Part of a small language model's weights: untied embeddings, normalized queries and keys.
Each number is 50 + 15 x the weight over its row's rms, rounded and kept within 0 to 99. Layers, rows and columns count from 0. The size before them is the row's rms in percent of the matrix's.

# k: layer 6 attention key, 128x256, rms 0.168, rows 107-127, columns 128-191
# q: layer 6 attention query, 256x256, rms 0.198, rows 108-127,236-255, columns 128-191
# v: layer 6 attention value, 128x256, rms 0.182, rows 0-14, columns 128-191
# o: layer 6 attention output (transposed), 256x256, rms 0.182, rows 0-14,128-141, columns 128-191
k107 101:58 66 54 31 75 45 77 41 43 57 66 43 62 47 53 20 59 28 54 63 57 25 50 20 35 63 30 51 34 42 52 69 46 53 42 77 47 69 42 40 44 66 51 46 47 88 82 43 49 46 71 49 43 39 73 41 43 31 49 53 44 41 70 59
q108 109:76 57 42 53 31 53 33 59 54 59 71 40 24 34 71 56 38 62 56 65 61 54 11 62 50 47 61 33 54 69 26 44 32 42 61 47 61 45 44 56 56 48 56 29 51 65 66 62 63 53 47 53 58 37 65 36 46 53 34 48 47 60 53 28
q236 106:48 74 65 53 51 62 60 41 47 54 36 37 40 62 65 44 50 53 54 62 20 45 56 50 59 34 61 66 37 72 53 44 82 56 49 44 46 63 16 51 78 50 32 68 47 74 73 41 50 44 47 48 57 48 76 40 39 70 39 69 29 66 48 40
k108 112:43 58 51 37 51 52 52 51 68 46 48 50 48 51 36 63 38 52 55 59 52 46 38 53 27 34 79 74 42 42 30 52 31 83 55 62 59 47 64 30 69 57 52 46 91 29 61 52 37 55 19 43 34 84 31 47 55 71 61 75 52 93 55 52
q109 095:45 45 38 33 44 51 84 62 67 39 56 48 71 39 42 44 40 47 53 38 45 36 16 48 62 38 84 62 66 47 42 32 41 44 39 58 64 88 62 32 50 48 54 66 52 51 65 34 29 41 46 50 55 62 63 28 44 32 60 42 45 57 61 50
q237 108:10 19 56 43 39 75 79 55 97 36 65 38 47 57 25 54 43 33 31 41 26 38 59 57 57 32 49 59 77 66 63 51 47 30 59 39 65 63 62 40 73 83 41 54 25 61 27 61 49 43 53 68 75 48 70 47 75 20 58 48 47 56 15 56
k109 111:73 42 53 48 48 57 40 46 11 71 27 43 50 67 60 73 44 50 60 52 72 23 28 39 64 58 75 63 55 41 12 40 58 40 18 78 47 36 57 37 39 42 49 45 38 39 45 31 57 60 65 53 25 54 00 89 40 55 48 77 65 40 31 33
q110 093:47 62 60 56 52 63 51 24 41 44 44 47 60 53 43 51 43 53 39 42 40 52 31 53 78 75 48 22 38 74 43 28 59 49 54 79 44 83 58 49 58 50 41 57 54 49 51 41 56 56 53 30 62 65 76 49 51 47 66 57 42 70 50 37
q238 118:64 59 66 38 75 50 32 59 53 44 66 59 58 86 56 57 40 32 65 30 39 80 71 62 24 71 54 55 39 11 63 48 52 50 60 44 76 26 30 57 34 55 27 29 79 43 44 57 34 50 44 57 47 78 53 67 03 67 54 53 44 66 53 38
k110 094:37 58 71 49 42 64 59 32 57 42 53 48 39 48 41 74 51 67 46 41 41 54 46 53 56 45 50 27 48 68 38 41 50 35 69 30 46 49 28 53 60 56 38 62 46 41 07 28 50 54 37 36 39 28 45 49 49 57 63 77 63 49 69 61
q111 098:39 61 65 30 37 51 43 70 66 52 31 53 63 38 77 46 36 50 51 76 35 57 75 41 19 52 69 34 59 45 36 44 58 70 34 46 48 54 42 23 53 64 50 54 26 45 44 52 46 38 36 84 24 60 23 47 52 50 35 38 65 61 40 27
q239 093:43 66 58 71 45 56 20 50 48 63 44 33 56 68 63 36 38 59 14 29 60 69 27 46 32 50 39 34 72 55 49 57 30 79 43 45 52 74 52 06 35 46 36 58 63 63 39 53 45 58 45 43 57 49 58 44 51 61 61 61 31 18 71 63
k111 104:49 54 57 36 47 55 56 41 29 61 62 71 24 39 52 60 67 22 45 67 58 71 63 59 36 64 63 64 52 46 48 68 48 64 80 46 39 32 35 57 51 47 55 47 52 58 60 39 42 38 71 50 60 48 54 58 42 31 40 52 50 36 46 60
q112 193:47 61 58 38 53 50 60 37 39 41 61 78 52 55 77 46 50 42 40 45 66 42 63 41 48 12 51 78 70 48 53 49 26 56 59 49 62 35 53 51 33 50 55 48 54 64 48 56 55 68 41 56 76 45 33 52 59 45 30 60 42 55 63 67
q240 156:29 45 43 90 43 33 69 55 79 31 40 37 57 60 53 47 66 43 55 55 50 73 46 36 65 50 70 62 65 69 41 52 55 39 34 33 65 45 64 17 38 65 44 63 62 45 47 49 31 52 69 57 51 56 54 64 51 57 69 65 95 47 37 56
k112 103:45 44 29 45 45 57 38 56 65 42 48 23 59 53 41 60 55 55 39 73 45 50 60 36 48 68 44 73 49 72 30 51 39 55 36 40 50 16 46 37 65 70 52 38 53 32 58 38 24 39 22 38 39 61 40 26 70 51 67 60 39 77 66 37
q113 094:49 59 48 93 40 50 38 58 53 35 38 57 60 47 50 54 59 62 35 41 37 41 42 31 75 41 58 25 73 52 56 31 10 43 49 65 44 17 72 28 63 23 42 56 53 28 39 53 49 79 37 74 40 49 51 45 58 42 59 79 35 50 42 46
q241 086:37 22 20 56 51 68 22 41 65 61 55 14 45 41 33 49 54 49 57 39 41 56 50 64 67 30 30 61 46 49 55 34 41 56 46 60 37 33 64 49 54 45 58 43 41 34 46 49 37 71 47 40 26 49 61 56 65 60 28 60 57 53 44 29
k113 114:44 57 88 44 61 53 49 48 29 41 56 62 28 48 48 61 71 59 60 60 43 39 41 41 70 39 46 29 30 63 70 50 68 57 52 59 52 67 80 42 27 63 38 68 65 60 28 38 52 47 59 66 43 76 50 56 33 73 62 66 56 69 30 27
q114 112:42 51 26 69 62 34 66 54 44 57 25 29 54 60 28 85 40 35 57 78 57 65 50 46 50 54 64 34 41 08 56 72 64 65 33 27 58 51 61 67 51 65 34 55 43 41 29 50 51 37 38 53 69 70 42 33 61 55 29 48 25 33 46 57
q242 096:34 75 67 58 59 58 51 57 63 51 24 47 74 31 41 48 57 69 48 61 50 43 53 07 49 47 40 55 64 36 74 62 29 44 55 32 74 59 40 31 34 92 47 88 28 63 80 56 40 31 61 58 44 49 53 37 71 34 47 34 40 51 35 49
k114 104:50 67 53 33 64 35 64 39 25 50 21 42 36 30 36 51 57 52 37 64 53 41 61 55 54 67 42 50 66 52 42 56 46 39 30 70 59 38 38 70 41 48 43 31 70 30 48 42 57 82 54 75 52 35 57 46 61 42 62 36 71 74 31 41
q115 087:23 49 37 61 41 56 36 37 80 49 47 64 25 50 42 60 51 33 53 53 58 47 20 42 59 44 71 30 64 66 67 59 60 58 45 27 63 74 71 13 37 69 64 62 31 44 63 73 29 49 14 44 60 42 50 54 35 73 33 65 44 69 57 32
q243 101:48 55 45 23 62 49 33 40 54 59 73 66 42 56 53 73 69 47 25 44 55 54 43 51 72 70 57 35 54 45 41 15 58 34 66 51 43 54 58 63 36 40 62 66 37 72 36 40 62 83 40 66 48 46 37 53 30 36 40 55 48 47 55 60
k115 080:47 17 45 54 39 53 63 55 54 45 55 47 29 46 70 62 54 28 65 60 46 23 26 19 34 15 25 79 49 33 70 56 77 61 53 44 39 38 43 33 71 37 60 68 36 45 86 59 55 60 75 84 53 69 47 52 44 83 65 51 68 43 26 48
q116 105:49 43 65 47 40 50 37 29 57 36 78 46 58 13 70 54 67 51 32 38 76 28 20 46 51 47 58 55 45 48 40 30 58 40 69 58 62 63 64 49 30 41 79 53 54 30 41 34 61 62 63 53 46 64 55 55 56 29 51 33 34 62 19 83
q244 110:53 28 50 40 48 52 49 31 34 45 75 64 69 75 56 62 12 48 40 08 80 12 58 24 31 41 66 28 63 34 30 30 52 69 58 69 44 60 75 55 62 54 72 37 26 48 45 18 48 50 54 54 50 36 50 58 44 36 87 36 50 28 45 20
k116 102:52 42 31 30 54 45 40 55 53 72 48 50 67 55 43 74 55 51 82 62 50 28 47 55 43 44 64 56 22 66 55 49 23 63 67 37 35 32 36 61 46 27 21 57 44 36 62 56 50 53 30 35 45 55 45 39 56 81 43 20 40 45 56 50
q117 085:55 57 21 60 50 75 54 47 55 32 13 64 42 61 42 31 54 50 64 51 24 54 60 41 42 42 28 47 63 47 72 39 38 78 41 03 57 43 53 24 40 78 45 51 55 37 53 58 29 39 30 48 65 52 62 50 64 39 28 34 33 52 64 19
q245 103:41 33 25 34 40 59 23 42 77 27 74 43 48 44 80 52 52 55 70 54 73 57 35 34 41 54 52 59 58 42 41 38 69 39 57 07 41 62 43 54 86 47 41 48 46 47 45 70 23 39 66 28 61 35 50 66 52 42 47 46 22 38 20 54
k117 093:63 43 54 34 54 72 62 46 50 34 55 17 63 71 44 38 36 37 28 63 56 29 56 29 23 57 58 49 51 72 28 47 43 61 25 70 57 53 75 28 34 71 52 46 40 37 63 28 84 44 69 59 44 33 49 32 42 36 72 56 71 72 65 73
q118 098:34 65 67 68 67 43 44 45 48 41 25 59 36 35 35 47 22 45 41 39 47 52 30 76 47 40 53 58 50 55 54 51 55 47 42 72 42 27 40 73 48 48 60 42 90 18 39 71 51 53 52 43 65 45 43 36 66 33 46 51 13 65 50 57
q246 102:38 45 68 51 55 29 49 48 39 74 74 39 45 66 42 78 61 58 55 63 37 43 45 60 33 49 32 51 58 53 57 46 33 46 70 57 61 49 20 50 57 62 23 25 36 42 18 43 58 46 54 76 79 62 55 65 46 67 74 45 70 57 57 39
k118 106:33 46 43 48 40 65 51 42 65 55 51 78 34 46 37 28 62 59 60 48 45 52 67 57 33 58 40 64 64 52 60 28 61 41 63 76 18 43 60 44 50 65 65 51 59 42 66 42 72 43 59 73 32 53 31 71 53 61 51 46 22 41 59 65
q119 095:48 62 40 51 50 36 45 34 50 59 34 46 44 40 72 68 57 28 58 36 42 37 56 33 75 64 50 14 53 51 49 33 61 70 74 49 57 42 56 62 56 37 44 79 43 59 64 39 68 53 52 33 83 50 37 79 72 53 39 51 45 48 48 38
q247 106:10 47 16 52 33 49 46 42 70 43 62 33 43 53 45 54 54 61 74 36 70 37 48 57 74 38 58 72 69 61 42 34 57 49 32 64 58 57 57 65 82 56 51 45 46 49 53 40 33 45 61 62 66 47 65 60 55 43 30 23 44 64 40 81
k119 100:55 36 59 42 59 57 44 67 40 65 73 49 30 42 48 69 18 25 51 55 33 66 47 56 44 33 40 54 37 56 57 22 71 59 29 50 78 53 41 45 28 56 30 60 34 38 41 63 49 62 48 43 31 79 32 41 37 73 66 36 65 66 20 21
q120 111:36 54 77 76 49 35 68 69 41 36 37 53 58 37 58 54 40 18 53 58 56 71 62 60 41 76 37 43 18 54 65 85 59 54 76 25 28 54 47 32 47 75 22 55 45 37 46 50 47 61 47 61 39 53 47 77 49 42 44 54 70 33 72 32
q248 110:18 71 55 77 58 23 72 22 38 59 25 46 42 48 29 65 63 27 73 43 49 54 45 39 44 69 57 46 36 44 57 60 48 62 63 71 07 67 66 38 53 51 45 59 53 27 47 50 55 40 43 41 60 49 72 58 55 50 72 60 74 41 57 40
k120 105:63 65 42 47 48 45 43 49 39 62 43 39 75 87 37 12 64 69 25 74 80 56 82 51 29 57 57 48 73 64 53 93 55 45 20 66 59 06 29 49 48 45 57 57 57 59 49 41 52 73 92 58 57 50 38 69 90 50 67 62 48 46 53 43
q121 128:74 57 09 37 68 29 81 60 68 67 44 41 36 48 51 42 48 44 52 81 60 77 80 48 35 59 49 57 42 61 48 71 63 47 29 74 56 36 55 51 22 40 40 24 65 53 51 35 29 65 57 52 43 55 42 76 62 62 45 58 53 54 57 56
q249 109:36 63 55 69 68 51 93 34 45 34 37 35 35 53 52 40 52 46 43 44 40 78 69 75 54 52 37 65 73 75 38 68 55 44 39 63 54 46 57 42 51 53 53 77 85 61 85 39 27 29 59 47 53 48 62 44 36 65 54 67 36 46 43 42
k121 086:64 49 37 27 41 47 38 46 57 43 69 31 45 63 30 32 66 32 40 79 41 61 53 33 49 48 70 37 65 32 38 56 26 51 20 76 45 43 18 59 20 46 64 49 84 32 47 35 18 60 47 57 42 35 45 55 45 29 51 56 31 77 49 35
q122 095:51 43 27 75 39 64 37 19 48 33 39 39 35 51 49 16 56 52 61 42 51 29 57 26 51 58 63 61 60 50 38 35 48 51 50 58 71 52 61 45 68 57 43 62 77 11 28 62 65 65 72 65 48 57 54 49 62 42 54 31 29 38 51 52
q250 104:41 36 41 48 40 35 42 48 63 45 47 66 48 73 64 76 39 39 61 49 53 51 57 61 49 62 88 48 09 42 51 49 43 64 49 44 29 19 44 60 53 30 72 33 71 35 25 65 71 65 36 62 30 67 54 47 45 57 40 41 32 58 40 64
k122 096:49 62 59 53 45 62 39 51 69 34 20 37 25 68 54 76 38 29 72 36 65 63 26 49 47 37 31 47 51 64 29 24 60 35 53 44 56 45 69 67 34 58 54 56 51 75 40 39 44 52 41 31 49 57 28 41 53 18 74 48 59 28 61 64
q123 123:21 53 60 50 57 60 28 51 78 12 42 78 41 43 52 55 51 41 60 34 43 34 51 22 63 12 62 56 31 38 05 17 36 47 29 24 50 78 50 32 31 65 67 60 30 49 25 80 65 60 43 32 52 48 53 70 47 29 49 53 75 45 26 47
q251 105:64 49 46 38 65 37 64 51 54 38 57 62 62 73 64 70 67 23 53 53 67 73 33 52 40 62 82 55 47 45 57 53 68 57 21 45 45 32 80 51 33 50 55 42 75 26 58 59 31 60 49 29 39 53 41 78 50 45 70 81 86 55 77 48
k123 094:47 44 63 54 58 55 43 58 49 20 13 53 54 51 54 62 54 79 59 49 72 64 50 46 53 61 31 38 42 52 33 60 63 64 46 22 44 47 37 22 69 28 50 61 44 47 58 25 43 60 49 38 41 38 54 43 54 33 57 59 40 50 61 71
q124 120:72 25 60 47 24 53 32 53 51 37 49 60 55 33 44 63 74 58 50 10 70 58 54 64 62 44 40 68 55 49 45 39 74 48 85 44 18 67 55 50 24 52 38 53 41 48 61 43 41 49 62 59 49 47 50 84 63 42 62 39 43 60 50 48
q252 112:50 33 39 28 51 44 40 56 50 43 45 79 48 33 51 51 47 33 67 66 53 25 52 59 58 34 56 54 55 40 61 59 42 42 59 55 18 46 52 61 56 28 57 37 35 22 59 57 55 57 70 51 61 47 44 68 57 51 52 34 49 64 19 55
k124 092:42 31 45 83 25 45 26 53 52 61 42 62 60 68 69 29 63 49 47 47 75 37 66 56 66 58 53 42 02 92 35 53 64 56 48 32 78 35 76 25 52 68 43 45 53 49 36 54 51 52 54 46 09 60 63 61 34 52 49 38 45 38 37 55
q125 087:43 45 61 42 27 45 44 66 83 62 24 25 60 32 48 52 22 49 77 22 45 23 44 35 46 49 74 69 77 61 57 13 62 62 29 49 61 56 59 59 35 48 55 53 48 34 65 59 76 60 45 74 63 55 61 48 64 58 41 28 38 34 41 43
q253 101:45 33 31 52 17 60 40 62 61 51 35 58 52 29 55 54 50 54 66 30 56 53 43 48 64 37 41 89 39 28 36 34 46 47 62 49 58 44 69 64 49 62 39 26 58 49 58 52 71 78 50 59 59 49 47 73 56 66 41 63 39 47 43 68
k125 105:65 35 40 52 53 67 50 52 63 72 69 54 88 75 19 67 44 49 69 59 43 69 80 52 53 54 32 43 53 56 78 44 55 32 47 48 59 42 52 41 32 59 28 70 73 48 34 53 46 22 39 20 36 78 42 44 51 63 42 37 61 39 64 25
q126 173:58 73 39 51 64 55 64 77 77 46 58 64 81 65 53 36 42 56 39 57 36 41 66 19 40 64 36 76 51 48 54 58 53 54 36 58 61 64 53 44 34 67 61 35 66 52 21 38 52 66 73 25 67 52 42 51 57 53 43 48 67 62 57 75
q254 166:39 41 50 92 57 31 60 57 53 67 29 48 74 17 46 32 79 48 66 51 51 69 48 35 64 68 71 71 56 62 48 35 34 54 29 43 66 27 64 34 34 66 56 45 58 54 24 43 15 58 49 51 53 57 69 61 37 35 54 68 89 66 47 68
k126 108:51 25 43 57 35 56 59 29 30 33 52 00 54 65 70 49 52 59 40 52 41 38 56 57 61 43 55 50 77 60 47 63 44 62 64 43 54 42 68 57 56 61 48 19 65 30 20 31 14 20 49 35 76 55 71 62 45 54 68 85 45 69 40 40
q127 149:52 22 50 42 38 67 33 48 49 47 52 50 30 41 56 59 62 57 51 42 46 58 26 89 61 34 61 29 56 63 32 30 38 53 48 44 47 35 53 60 70 38 52 70 44 55 69 70 60 28 34 47 33 46 51 48 35 48 53 69 34 43 28 08
q255 143:72 41 61 34 35 57 36 66 35 63 42 59 25 18 30 63 42 74 60 65 53 39 56 49 51 38 64 16 42 40 64 50 66 34 82 55 44 55 19 55 67 33 38 51 20 64 40 60 71 35 61 52 45 53 51 55 73 54 47 29 23 55 52 28
k127 091:50 41 41 52 53 49 42 60 52 54 10 69 52 42 66 80 35 36 70 36 61 48 34 31 59 59 54 72 54 80 25 37 49 58 50 40 34 80 68 36 66 41 55 47 38 67 64 22 82 38 43 35 29 65 67 56 44 65 55 31 50 41 35 59
v0 101:39 77 54 50 23 61 53 52 61 75 59 60 31 55 61 42 56 37 49 50 41 41 54 46 62 38 61 57 60 65 25 33 57 51 51 73 22 32 57 46 58 36 63 56 61 56 54 46 30 60 32 55 32 57 76 68 45 75 36 59 65 74 40 39
o0 104:42 52 57 70 58 86 45 69 73 60 30 60 49 56 47 36 71 68 80 54 42 34 62 26 47 46 43 21 48 62 59 47 86 62 59 34 40 88 52 50 73 40 48 62 86 46 61 55 48 86 51 42 32 82 76 16 47 47 57 46 68 60 47 42
o128 097:63 47 43 49 55 29 44 58 21 65 58 34 42 49 58 35 67 60 64 58 39 33 54 60 59 35 50 52 75 26 49 55 31 45 64 40 57 61 28 33 43 63 73 30 21 41 24 49 59 44 69 38 75 49 63 77 71 45 51 45 50 31 44 34
v1 102:65 50 53 58 50 45 46 47 58 18 38 51 65 25 55 75 73 60 37 20 09 32 31 63 46 13 51 51 48 36 41 47 20 49 46 32 31 55 40 42 52 46 45 50 53 38 44 42 49 69 42 54 45 51 38 42 35 48 10 46 57 26 60 60
o1 109:56 54 63 54 38 61 53 56 35 64 56 34 48 54 68 33 73 73 60 52 38 56 39 40 61 59 48 30 48 36 75 39 47 57 49 48 39 87 56 48 19 67 73 60 61 56 68 53 44 51 49 47 66 46 42 52 30 61 41 37 39 50 50 36
o129 095:68 68 57 34 45 37 46 50 68 50 61 48 70 51 64 35 53 66 55 29 60 61 52 43 40 54 63 67 09 49 73 50 50 24 50 36 37 65 55 39 95 22 19 30 38 43 24 49 78 33 54 60 39 37 55 56 49 56 45 57 32 34 11 82
v2 101:43 47 72 50 35 44 25 36 49 56 51 60 33 30 47 30 46 48 63 40 44 60 42 48 42 66 35 60 28 39 42 38 43 73 56 83 66 47 50 25 69 38 58 33 55 76 54 39 40 54 46 24 79 39 35 57 64 39 49 78 59 48 39 51
o2 108:57 55 39 44 86 75 49 38 49 36 37 44 46 37 62 52 79 19 29 48 64 42 46 40 62 68 57 61 77 65 48 56 51 56 36 65 50 51 63 62 55 62 18 44 39 55 52 65 71 24 52 71 29 74 11 42 69 54 54 57 59 56 49 45
o130 102:44 61 49 54 59 26 25 69 31 74 28 65 46 62 54 65 53 61 78 48 51 67 50 49 56 45 49 42 58 49 81 52 42 57 56 47 71 50 41 29 62 33 55 57 47 30 43 33 32 74 35 42 75 63 69 44 46 37 57 26 66 68 51 62
v3 099:60 43 44 62 42 57 45 59 45 56 46 58 52 43 29 37 27 40 19 50 33 52 43 32 82 81 41 27 49 40 57 35 70 49 35 47 71 33 46 44 60 48 72 44 64 57 38 63 72 54 55 69 31 74 77 58 45 49 70 37 31 40 66 63
o3 098:52 33 59 46 48 49 20 23 50 59 69 32 75 44 54 48 32 42 28 55 54 84 29 40 40 32 65 38 59 25 51 64 40 39 46 52 67 48 53 71 68 37 48 48 21 66 76 30 57 61 77 51 61 32 66 89 59 53 61 65 67 55 43 52
o131 101:55 74 53 43 50 60 50 78 65 44 40 46 55 18 58 48 31 52 37 35 28 28 69 66 59 60 51 30 79 70 67 27 54 55 54 31 33 73 61 65 77 80 46 64 72 46 47 42 48 29 00 36 43 78 46 40 09 58 51 50 21 36 39 39
v4 096:33 38 54 56 64 65 54 53 52 45 56 64 58 98 54 74 37 49 69 62 84 40 68 24 43 25 59 62 30 65 19 42 60 51 56 72 28 40 70 49 52 15 45 52 39 78 43 67 55 58 53 51 41 60 54 43 70 37 59 46 63 68 47 07
o4 099:65 38 51 44 60 30 34 65 42 34 29 27 73 57 50 61 25 37 60 75 55 57 34 19 53 41 68 45 34 41 30 52 26 39 56 43 66 52 66 29 57 59 45 52 67 49 46 77 69 57 57 49 29 56 37 50 49 68 70 72 60 63 54 35
o132 092:65 53 54 54 70 63 49 58 59 41 38 74 34 49 45 54 70 30 39 72 40 51 74 33 52 50 49 67 21 84 59 44 47 59 34 45 34 43 45 33 68 53 39 52 23 53 21 58 60 60 65 61 58 25 41 40 40 44 18 47 49 26 63 64
v5 097:67 41 48 52 62 41 55 64 30 90 63 59 76 44 54 49 36 73 47 31 46 40 53 29 34 51 27 56 47 53 35 52 63 47 43 37 41 46 56 60 38 34 34 43 53 91 52 41 72 65 77 46 36 49 40 52 44 16 54 57 66 64 34 69
o5 113:57 61 41 48 36 48 24 61 59 56 58 46 64 34 24 35 45 45 41 42 58 76 71 45 39 70 43 71 48 66 40 53 52 14 44 37 80 51 59 78 73 56 60 53 46 57 61 30 76 57 66 53 23 61 45 32 58 73 60 83 26 69 32 39
o133 086:51 30 51 46 63 61 78 52 67 35 40 46 51 51 84 23 65 70 42 51 68 23 47 48 39 48 54 23 64 61 28 79 50 50 51 73 45 45 44 42 46 50 57 54 36 74 36 49 31 45 30 61 47 72 43 41 55 38 40 67 62 61 65 49
v6 091:69 60 32 30 53 45 60 55 83 68 24 51 68 63 25 45 24 51 43 23 37 47 20 52 55 52 43 50 14 42 06 54 55 69 34 52 38 52 46 62 44 54 67 33 58 59 40 45 66 56 28 63 72 46 48 37 50 68 49 37 38 64 55 38
o6 097:64 57 54 27 38 25 32 54 42 31 55 38 81 42 41 50 34 72 75 44 49 64 60 91 46 74 17 69 80 40 18 42 58 28 30 70 33 59 59 50 39 09 68 37 26 43 70 33 67 41 37 48 52 55 77 32 61 74 58 53 55 62 25 59
o134 092:36 48 38 60 29 65 55 49 58 58 65 68 38 39 46 50 31 32 65 54 32 62 41 41 66 25 76 38 23 71 46 58 33 48 51 46 41 42 52 62 26 57 48 58 38 42 43 64 42 43 50 57 53 33 69 56 34 43 47 47 60 49 76 51
v7 098:61 65 69 62 48 27 44 21 33 30 34 63 43 36 80 61 49 50 44 64 31 43 26 29 22 60 35 38 39 44 60 44 51 58 32 53 40 40 55 73 36 62 42 57 35 42 29 35 51 52 73 24 38 37 68 63 39 39 43 62 24 61 32 66
o7 100:53 57 45 76 57 56 52 50 70 60 77 51 46 40 55 54 55 47 36 51 55 58 70 60 24 77 28 47 55 39 61 54 40 33 53 44 39 31 27 45 30 48 60 35 49 42 56 62 22 56 67 50 29 60 42 39 35 75 33 34 64 54 47 39
o135 095:42 49 40 44 42 33 41 60 26 41 14 63 71 57 38 38 60 48 57 39 65 31 47 81 32 53 66 58 56 57 58 48 59 75 39 52 59 53 42 48 60 29 31 53 48 57 28 66 57 68 71 45 84 22 77 55 69 23 58 51 52 22 21 28
v8 109:65 42 32 47 48 38 27 85 52 53 49 47 30 26 28 47 31 37 32 29 50 68 34 81 30 36 54 32 53 73 59 58 44 65 45 29 64 64 61 50 47 35 67 47 40 35 20 65 60 66 44 53 38 63 54 37 51 65 42 61 39 37 23 46
o8 106:67 38 44 52 48 56 43 57 54 65 59 41 56 33 67 50 38 39 61 38 56 52 17 60 66 45 29 64 71 35 79 46 92 44 66 23 57 69 49 39 45 41 60 42 55 43 09 24 73 61 66 54 34 65 61 41 70 44 62 39 63 68 32 40
o136 102:55 38 41 45 70 47 51 59 67 57 37 69 51 52 36 71 79 57 45 72 23 40 44 36 68 30 41 47 70 49 50 51 31 31 37 38 44 30 72 69 56 38 22 31 31 36 44 53 75 51 50 38 42 28 58 48 31 67 37 54 37 53 41 81
v9 102:41 29 44 76 51 82 84 49 19 45 49 62 59 58 26 48 45 47 58 16 32 67 50 68 51 53 20 47 69 52 53 58 54 58 73 48 62 41 59 59 54 73 45 31 18 50 25 60 54 24 50 33 51 78 42 45 59 48 75 43 62 43 50 60
o9 104:70 59 83 39 58 69 73 64 77 62 23 69 63 32 50 55 48 39 74 70 49 45 47 67 55 77 35 41 60 31 33 17 29 44 35 56 71 76 62 56 81 44 30 53 51 52 50 50 44 59 26 64 54 71 24 52 71 23 31 75 50 31 50 56
o137 096:49 48 67 75 67 60 61 53 31 61 61 50 55 79 42 54 78 41 38 49 42 78 62 65 42 54 55 53 35 67 50 65 81 50 40 60 23 24 37 59 38 52 57 70 53 46 50 42 63 45 57 62 47 40 63 64 08 99 52 31 15 39 53 42
v10 096:34 57 61 56 49 51 60 53 49 44 59 18 72 45 28 35 57 41 31 42 54 38 53 42 44 37 63 41 39 52 69 60 49 32 80 31 29 61 47 66 57 51 49 54 65 41 50 59 47 28 54 50 20 40 62 58 41 41 67 36 53 56 42 83
o10 105:45 56 66 40 42 80 76 30 41 74 51 70 49 56 21 60 55 32 70 58 50 38 44 68 57 54 52 89 47 60 60 45 56 44 49 38 44 58 52 62 63 27 60 30 43 48 00 59 58 34 64 23 47 40 47 68 72 47 52 41 50 43 20 41
o138 095:42 34 24 40 66 28 59 57 55 42 75 21 43 63 53 48 38 18 43 83 63 73 29 36 49 51 71 60 48 28 50 75 23 28 48 41 63 66 43 39 22 58 64 61 46 57 70 39 31 38 44 54 62 63 41 51 33 46 37 37 45 66 86 65
v11 094:49 64 57 68 44 41 41 65 35 77 58 62 40 66 18 41 61 53 33 46 41 36 41 34 58 47 51 42 39 51 46 63 75 68 32 53 40 64 44 69 53 40 55 68 38 24 67 53 53 56 82 58 36 52 23 42 41 47 36 67 41 52 29 39
o11 097:67 46 24 39 34 58 37 43 67 61 53 50 74 50 52 57 80 13 29 30 56 30 37 50 34 40 40 50 52 53 42 34 47 47 71 62 30 70 44 69 39 47 55 27 36 63 70 45 70 38 60 55 39 33 58 22 71 60 36 49 43 43 73 58
o139 099:57 54 60 60 41 38 55 69 34 39 60 51 52 50 31 42 50 40 38 48 83 63 43 19 50 54 37 44 14 57 32 50 65 40 53 49 63 30 49 59 36 47 36 61 50 51 34 54 16 57 35 45 52 62 46 42 48 38 41 69 67 41 09 26
v12 101:62 28 69 45 23 50 64 56 46 25 54 42 59 26 64 69 60 47 60 57 28 39 51 59 39 53 86 56 34 65 57 38 57 62 36 59 42 27 50 58 42 55 44 30 50 64 38 71 43 44 53 47 30 51 22 55 38 48 47 57 34 22 41 51
o12 102:53 56 68 34 34 37 71 43 36 24 50 54 18 38 49 36 61 57 54 37 17 71 71 48 67 60 44 35 52 66 73 30 60 59 25 29 20 30 60 52 16 49 70 49 69 48 48 71 62 60 45 53 40 45 31 72 31 20 39 67 38 37 60 50
o140 093:53 43 57 31 64 42 78 67 45 47 49 42 40 15 55 35 40 58 61 55 23 78 43 41 35 22 65 14 49 32 51 37 30 55 25 37 63 54 40 49 86 47 62 52 59 19 34 25 39 68 64 36 55 32 56 48 59 78 91 46 57 55 54 59
v13 098:54 38 41 45 40 43 54 45 33 34 44 42 48 70 43 38 64 28 79 54 63 36 54 35 74 47 52 66 72 62 71 79 16 32 68 56 61 55 53 57 55 61 59 65 25 53 36 48 50 52 46 60 50 34 55 35 54 64 29 56 31 41 56 34
o13 098:15 58 59 32 66 66 57 44 24 59 55 59 65 51 42 64 36 51 51 64 47 54 34 45 28 46 50 35 37 71 43 66 41 63 64 38 41 51 39 41 59 60 61 66 58 52 47 99 57 23 48 60 35 33 44 45 24 54 70 31 39 43 44 34
o141 102:35 62 42 43 45 75 50 65 85 67 51 49 46 61 72 33 59 48 56 40 33 30 56 64 50 43 26 79 67 32 72 73 55 37 76 46 34 41 69 49 51 37 41 63 51 43 67 29 26 79 48 54 54 46 72 62 68 45 49 35 44 45 41 76
v14 099:44 74 55 40 40 68 58 62 62 81 52 56 59 50 57 65 55 34 45 53 66 61 44 64 30 47 62 51 55 44 90 73 45 85 46 38 57 67 29 50 41 72 47 64 36 64 31 53 55 35 47 64 47 38 44 53 70 58 40 31 63 56 48 58
o14 101:72 47 49 21 46 19 52 35 47 46 63 41 38 23 65 65 66 15 22 46 66 32 57 67 55 57 33 38 53 55 42 61 35 34 44 60 45 60 59 69 51 48 52 63 57 38 44 49 53 44 74 23 55 53 52 36 44 60 32 60 66 73 67 59